Weights of a small GPT-style language model, trained from scratch on English Wikipedia.
Size: 8 layers, MLP 1152 SwiGLU, 63.4M parameters.
Architecture: RMSNorm before each block, rotary positions, biases on query, key and value, untied embeddings, normalized queries and keys.
Training: a variant of Muon for these matrices, 1042M tokens, 7950 steps.
Each number is 128 + 24 x the weight over its row's rms, rounded and kept within 0 to 255. Layers, rows and columns count from 0. The size above them is the row's rms in percent of the matrix's.

# layer 4 attention query, 576x576, rms 0.0533, rows 0-10, columns 144-287
size [ 91 106  85  87  99  94 100  96  97  96 107]
[[ 88  84 110 175  83 137 137 101 119 160 136 124 114 150 111 141 120 125 113 125 167 119 142  90 148 147 128 123 140 153 128 135 110 125 117 135  89 152 118  92 137 116 138 163 137  91 128 114 112 105 130 156 146 104 140 128 123 122 125 141 136 161  75 135 140 152 119  83 123 116 104 148 113 140 144 116 125 108 114 138 178 139 125 157 135 119 117 165 100 165 129 189  63  69 106 143 143  85 121  96 161 126 174 135 138 109 127  84 119 110  84  81 120  97 130 112 136 140 137 139  99 121 105 129 102 115 128 142 139 103 143 120 105 155 117  66 153 133 145 160 124 134 114 141]
 [138 102 120 122  99 126 122 197 124 106 121 133  78 113 147 127 145 113 118 148 105 125 138 136 144 108 183 130 111  80 119 143 144 137 110 137 116 143 123 120 149 161  98 129 142 146 143 124 102  73 158 152 138 148 145  85 196 144  86 126 131 154 163 149 126 128  95 136 135 108 105 132 118 118 130 107 125 181 141 102 106 139 161 124 124  97 136  97 114  93  71 128 140 166 122 129 110 163 132 126 163 139 128  77 123  90 126 148 126 132 129 175 122 141 131 133 125 149 104 149 121 151 163 161 128 121 140 137 141 111 142 111 123 117 151 111  69 148 142 133 146 116  95 152]
 [181 135 119 157 106 158 148 151  68 174 131 107 133 191  99 156 169 163 139 130 156 149 134 163 104 158 145 116 102  91 123 123 101 159 132 126 193 109 126 106 128 118 146 133  83  67 114 142 173 129 112 104 132 113 138 157  75  80 141 138  93  92 137 113  92 105 102 136 133 131 148 131 129 116  90 111 127 140  97 109 177 116 124 153 148 158 107  88 133 148 128 104 135  90 160 132 143 110 150 144 140 158 136 119 124 139 113 140 171 118 150 122 142  95 135 125 102 153 119 133 125 142 123 129 156 106 144 137 135 152  58 134 171 153 126  77 131 146 125 146 129 132 116 112]
 [137 157 119 124 162 104 143 137 123 129 109 145 129 126 121 126  92 180 112 117  93 137 117 160 119 177 133 160 123  73 153  95 134 104 115 119 107 139 113 144  84 160  73 120 170 173 111 132 148 111 139  83 152 147 150  95 129 124 120 102 117 117 142 154 144  94 162 131 158 172 143 106 128 179 157 137  98 132 140  89 136  91 134 152 154 116 152 117  96 131 149 117 173 134 119 108  94 106 135 108 141 127 143 127  94 161 142  99 142 136 105 148 115 118 144 127 149 152 102 138 128 169  66 129 149 169 139 116 168 106 164 109 120 120 125 137 170 129 161 135  94 131 119 124]
 [138 134 153 143 122 103 141 105 162 137 101  70 183 141 129 141  98 118 114 120 132 156 130 127 116 175 122 135 140 128 129 129 145 113 156 134 141 135 104 121 110 122 118 142 139 142  90  99  82 125 155 124 142  98 135 122 108 148 162 109 142 144 119 120 121 150  99 107 113  98 100 135 118 116 169 109 166 132 153 155 173 134 129 129 149 145 151 125 128  99 155  83 147 113 135 113 113 159 130  97 108 117 165  97 112 111  84 144 127 130  84 109 151 104 158 102 145  85 143 122  87 166 131 140 123 158 119 136 129 143 108  97  87 151 173 129 116 142 146 130 117  97  85 146]
 [144 119 166 116 141 139 100 133 104 154 141 108 152 144 132 142 141 100 142 154 176 144  94  89  99 112 155 145 171 130 144 129 109 111 104 156 122 136 167 202 151 118 106 103 128 162 149 158 105 123 120 109 166 136 111 151 137 127 112 113 155 144 128 133  98 121 106 136 150 130  97 118 133 159 115  84  94 103 121 129 134 164 134 142 129 133 131 147 100 138 174 169 114 136 151 134 103  95  92 138 114 168 131 106 117 130 149  75 133 128 114 118  85 125 168 144 161 135 127 144 143 132 144 116 121 125 113 119 151 126 118 150 122 122 154 105 110 123 159 104 149 158 120  94]
 [114  81 142 115  58 149 136 145 113 178 137 134  86 107 141 130 138 148 153 115  85 105 124 117 116 130 120 145 126 116 116 131 103  93 111 135 179  93 122 132 119 144 125 140 132  97 169 121 195 127 108  94 136 138 154 139  73 162 107 137 114 143 148  93 147 147 125 128 160 154  83 145 152 143  90 186 116 129 141 138 144  86 106 122 120 126  77  74  89 140 162  98 191  94  92 133 142 109 118 123 189 161 128 159 129 141 145 115 134 121 141 122 138 152 128 113 150 115 122 170  98 112 123 110 123 140 146 137 115 166 108 118 111 133 161 177 169 134 138 147  80  95 106 154]
 [ 86 147 163 127  97  81 148 123 136  81 159 136 124  85 120 114 154 121 141 120 114 111 160 134 112 111  86 150 114 123  85  94 151 110 131 119  93 153 149 134 123 126 144 163  88 152  94 121 137  99 132 132 129 160 119 139 142  94 145 141 110  79 140  81 115 140 129 105 141 102 112 153 167  55 116 165 104 113 131 153 118 121 147 128 130 156 133  93 125 125 155 119 158 178 165 121 147 127 119 173 114 142 126  85 124 111 103 140 131 151 151  97  99 138 167 116 150 101 115 131  94 107 155 156 130 126 136 124 103 171 106 116 143 136 137 136  71 134 134 133 145 151 166 162]
 [ 85 116 144 100 172  80 151 148 152 164 126  82 108 140 168 129  83 103 146 114 122 113 163 158 117 135 109 107 131 124 135 107 113 144 130 133 139 163 160 102 144 148  95 148  86 131 130 113 114 134 144 137  84 169 134  93 136 145  90 114  74 100  95 106 151 155 129  97 101 151 130 160 147 148 166 121 113 150 138 123  89 124 134 172 139 114 119 180  97 123 104 147  86 147 137 163  98 105 153 112 105 110 119 116  91 139 133 181 136 117 147 124 130  86  89 142 103 137 185 111 122 117  97 144 132 142 159 122 179 145 108 154 167  84 117 124 148 137 137  72  86 125 126 137]
 [184 171 133 117 124 128 120 158 109 135 154 100 133 133 115 116 137 128 137 129  89 140 114 102 171 129 163 101 116 154  96 150 141 165 120 122 131 145 118 147 128 117  83 138 111 185 153 134  69 142 117  98  93 135 153 136 164 131 168 120 127 110 127 163 171 141  98 132 110 115 132 125  58 109 169  78 103 133 137 125 125 154 116 131 121 197 130 139  94 110 104 105  99 140  83 148 146 149 103 140  74  64 125 105 157 139 181 167 172 167 110 166 164 142 133 123 145 159 134 100 152 162 114 150 165 114 138 136 138 125  88 169 137 122 108 166 112 120 154 172 136 126  98 115]
 [128 145 135 131  96 156 148 148 144  93 134 140 157 124 122 148 134 157 132 138 164 105 129  67 158  72 168 139 149 101 100 120 120 119 125 145 104 124 154 124 124 141 170 126 143  85 107 183 125  92  79 139 105 121 122 115 136  76 149  82 160 174 123 135 136 167 147 140 113 130 122 120 138  85  63 111 157 140 161 151 156  81 128  94 115 142 127 123 126 125 141 130 134 135  84 135 121 136 124 109 147 134 135 155 158 156  99 159 101 165 114 168  87 153 106 124 117 157  95 100 158 130 153  89 110 107 126 135  91  98 136  83 139  87 107  55  79 111 100 110 117 160 164 143]]
# layer 4 attention key, 576x576, rms 0.0544, rows 0-10, columns 144-287
size [ 80  85  89  88  83  93 106  95  96 112  93]
[[120 103 128 154 130 114 149 129 116  81 109 163 171 141 173 141 140 132 176 129 106  95 159 128 126 147 159  82 127 157 141 160 143 121 156 130 150 127 151 181 113  98 165 116 110 155 142 160 145 103 131 113 155 182 123 118  99 108 123 148 149 165 162 108 135 125 118 110  98 100 127  78  97 118 145 116  84 119 147 173  86 118 156 144 161 104 143 134 145 135  96 121 116 129  94 127 109 147 123 146 131 160 109 120 162 126 163 153 155 154 131 142 163 147 164 135 109  83  99 134 150 123 103 103 147 177 114 103  91 118 123 142 145 139 133 111 118 116 125 124  87 161 110 121]
 [150 142 113 125 137  90 121 132 108 161 161 128 188  97 123 138 132 130 120 138 120 156 164 127 120 142 127 122 169 138  80 134 113 167  86 108  94 117 105 154 106  99 139  82 129 157 123 101 134 166 132  84 157 120 131 148 138 157 157 122 117 133 111 107 123 116 162 158  97 125 163 164 115 143 137 155 134 153 182 124 142 154 121 121 113 118  99 101 138 111 176 118 107 128 170  67 182 105 105 133  42 160 132 103 154 127 177 101 137 147 125 157 184 124 149 151 143 135  95 131 148 159 128 119  88 110 118 146 167 147  81 164  97 109 136 143 136 154 133 107 111 132 102 163]
 [117 154 103 147 168 134 102 137 126 113 156 193 105 120 104 103 129 131 104 139 134 108 129 137 136 121 134 139 112  61 157 153 155 138 177 110 123  69 146 133 110 162 135 139 149 127 139  80  84 148 115 153 149 116 130  77 151 115 152 145 162  92 120 154 179 138 130 116 106 110  99 116  99 118 140  95  86 116 117  98  94 141 108 164 177 120 152 140 141 114 133 134 160 124 132 153 130 123 123 147 143 161 154 157 120 119 113  95 121 163 137 109 110  73 147 135 119 114 130 137  96 133 137 152 162 148 142  89  89 101  78 144 152 159 120 113 134 120 135 148 102 138  92 124]
 [178 153 131 121 173 149  92  88 137 129 122 140 105 146 110 124 128 118 109 113 142 133 136 166 162 109 109 156 107 154 103 125 129 164 136 138 123 146 114 130 118 127 103  84 101 119 171 119 143 108 126 107 107 146 136 138 126 175 109  89 121 116 112 120 129  98 164 131 159 153 116 119 138 146 149  73 151 140 124 136 128 126 142 120 127  85 123 145 130 124 168 169 153 129 138 141  96  79  78 133 134 134 113 103 180 103 134 118  76 143 147 125 149 158 117 114 102 132 142 131 120 112 136 101  96 108 155 137 165 144 135 129 124 131 131 178 124 125 144 118 123 178 123 145]
 [152 150 133 121 131 116 156 119 132  69  94 137 121 140 135 101 109 144 137 121 120 139 102 130 121 109 136 111 158 108 153 113 137 127 114 130  99 123 138 112  94 100 136 182 145 132 133 120 134 104 163 109  96 132 157 119 162 147 108 125  94 113 141 161 161 133 140 104 144 141 164 171 145 158 126 102 132 151 107 156  97  85 137 127 114 109 138  80 107 117 161 190  96 108 100 133 112 141  95 158 130 117 132 156 126 100 142 121 128  97 155 129 164 156  97 144 119  88 119 152 116  96 115 155 157 135 141 111  78  90 136 122 150 128 110 131 134 100 106 119 128 198 164 134]
 [117 151 134 190 131 165 109 125 151  74 132 134  95 145 140 116 122 143 143 115 133 138  90 116 139 157 130  91 100 133 169  87 103 115 123 135 145  92 144 124  72 116 133  98 151 143 131  49  69 101 156 109 101 111 108 153 136 122 104 123 128 105 116 140 130 100 155 135 115 166  76 153 146 130 161 104 142 134 143 110 130 171 105 156 115 121 104 134 150 162 131  98 105 100 143 123 117 140 148  97 110  77 159 142 129 115  93 145 145 130  90  95 153 105 147 165 135 133 107 116 161 117 125 153 125 125 116 157  76 105 140  95 148 131 138 111  92 128  84 124 129 131 147 126]
 [122 135  89 101 166 161 125  75 169 117 142 150 137 115 122 155 122 145 133 122 156 159 107  90 110 168 128 137 134 176 158 160 151 127 130 117 116 107 114 116 117  65 144 143 131 140 103 129 111 127 159  93 134  85 115 136 110 114 132 147 132 148 120 149 117  95 155 140 120 100  85 153  73 115 199  92 177 140 120 111 145 116 138 131 101 139 166 134 118 145 110 171 145 174 132 151 117  90 181 123 128 135 132 125 166 136 158 179 142 131 136 152 149 163 162 121 130 160 150 131 129  98 131 127 141 123 121 118 153 117 181 133 122 150 106 161 141  89 133 166 179 116 156 126]
 [112 130  92 128 100 153 110 126  95 131 112 133  90 136 126 100 137 115 144 122 121 108 149 123 145 141  99  97 191 153 126 152 128 136 142 137 148 146 141 107 162 113 134 150 117 118 107 136 127 129 145 127 137  90  94 115 105 132 143 100 146 142 139 123  98 114 103 136 146 126 129 134 130 139 138 133 112 137 152 133 149 143 151 147 109 110 135 141 111 111 135 110 125 118 102 129 118 137 107  89 121  98 129 153 156 118  87 123 123 135 139  91 111 130 119 108 152 110 167 129 155 193 132 137 199 154 163 171  73  95 157  92 120 149 153 108 118  79  76 122 119 118 101 109]
 [171 130 147  99 144 141 159  80 115 128 101 135 152 158 117 127 121 100 138 152 124 115  68 100 122 161 140 115 113 147 106 133 159 161 157 140 129 129 111 113 118 108 142  94 126 170  79 125 174 130 112 132 172 154 117  95 121 147 157 149 100 111 107 102  91  78 118 116 125 117 131 125  93 107 144 172 143 168 139 112  86 121 165 161 112 116 150  89 147 146 147 132 145 161 114  79 134 170 134 174 122 189 148 104 165 146 146 123 117 137 117 122 115 141 115 152 129 150 136 114 127 115 122 153 119 187 125 129 120 112 130 121 140 132 119 123  73 171 154 122 124 156 125 109]
 [100 138 150 146 104 119 104 132  99 144 107 126  96 150 133 120 131 174 130 125 128 138 143 132 140 103 126 133 154 130 119 118 150 139 120 105  84 127 124 121 168 151 117 165 117 112  74 141 136 150 146 162 136 107 114 126 168 136 122 112 155 137 138 167 129 129 131 154 131 126 126 106 138  69  92 142 140 154 113 133  99 111 126 130 123 117 135 131 153 130 110 131 126 142  95 147 121 149 118 108 108  99 151 106 151 124 156 144 154 137 128 132 151 110 158 163  87 159 139 129 135 128 132 122 132 154 128 153 164  94  99 124 140 182 149 120 146 119 152 114 118  95 117 112]
 [ 91 123 149 111  82 105  98 157 124 159 119 108 144  89 111 124 132 115 146 126 111 114 145 153 116 106 121 116 113 123 106 121 135 128 149 114 131 116 107  90 158 140  98 109 127 103 148 119 108 127 169 102 153  92 124 190 149 145 130 128 123 101 155 141 139  89  89 142 114  91  79 106 150 101 155  95 131  85  94 150 121 144 122 119 133 118 159 139 153  87 122 118 133 118 133 111 127 170 150 106 145 101 131 108 172 100 150 126 141 146  91  72 107 101 145  99  86 161 116 132 116 110 105 122 142 169 143  82 133 160 157 150 145 172 148 122 148  51 122 119 140 182 131  88]]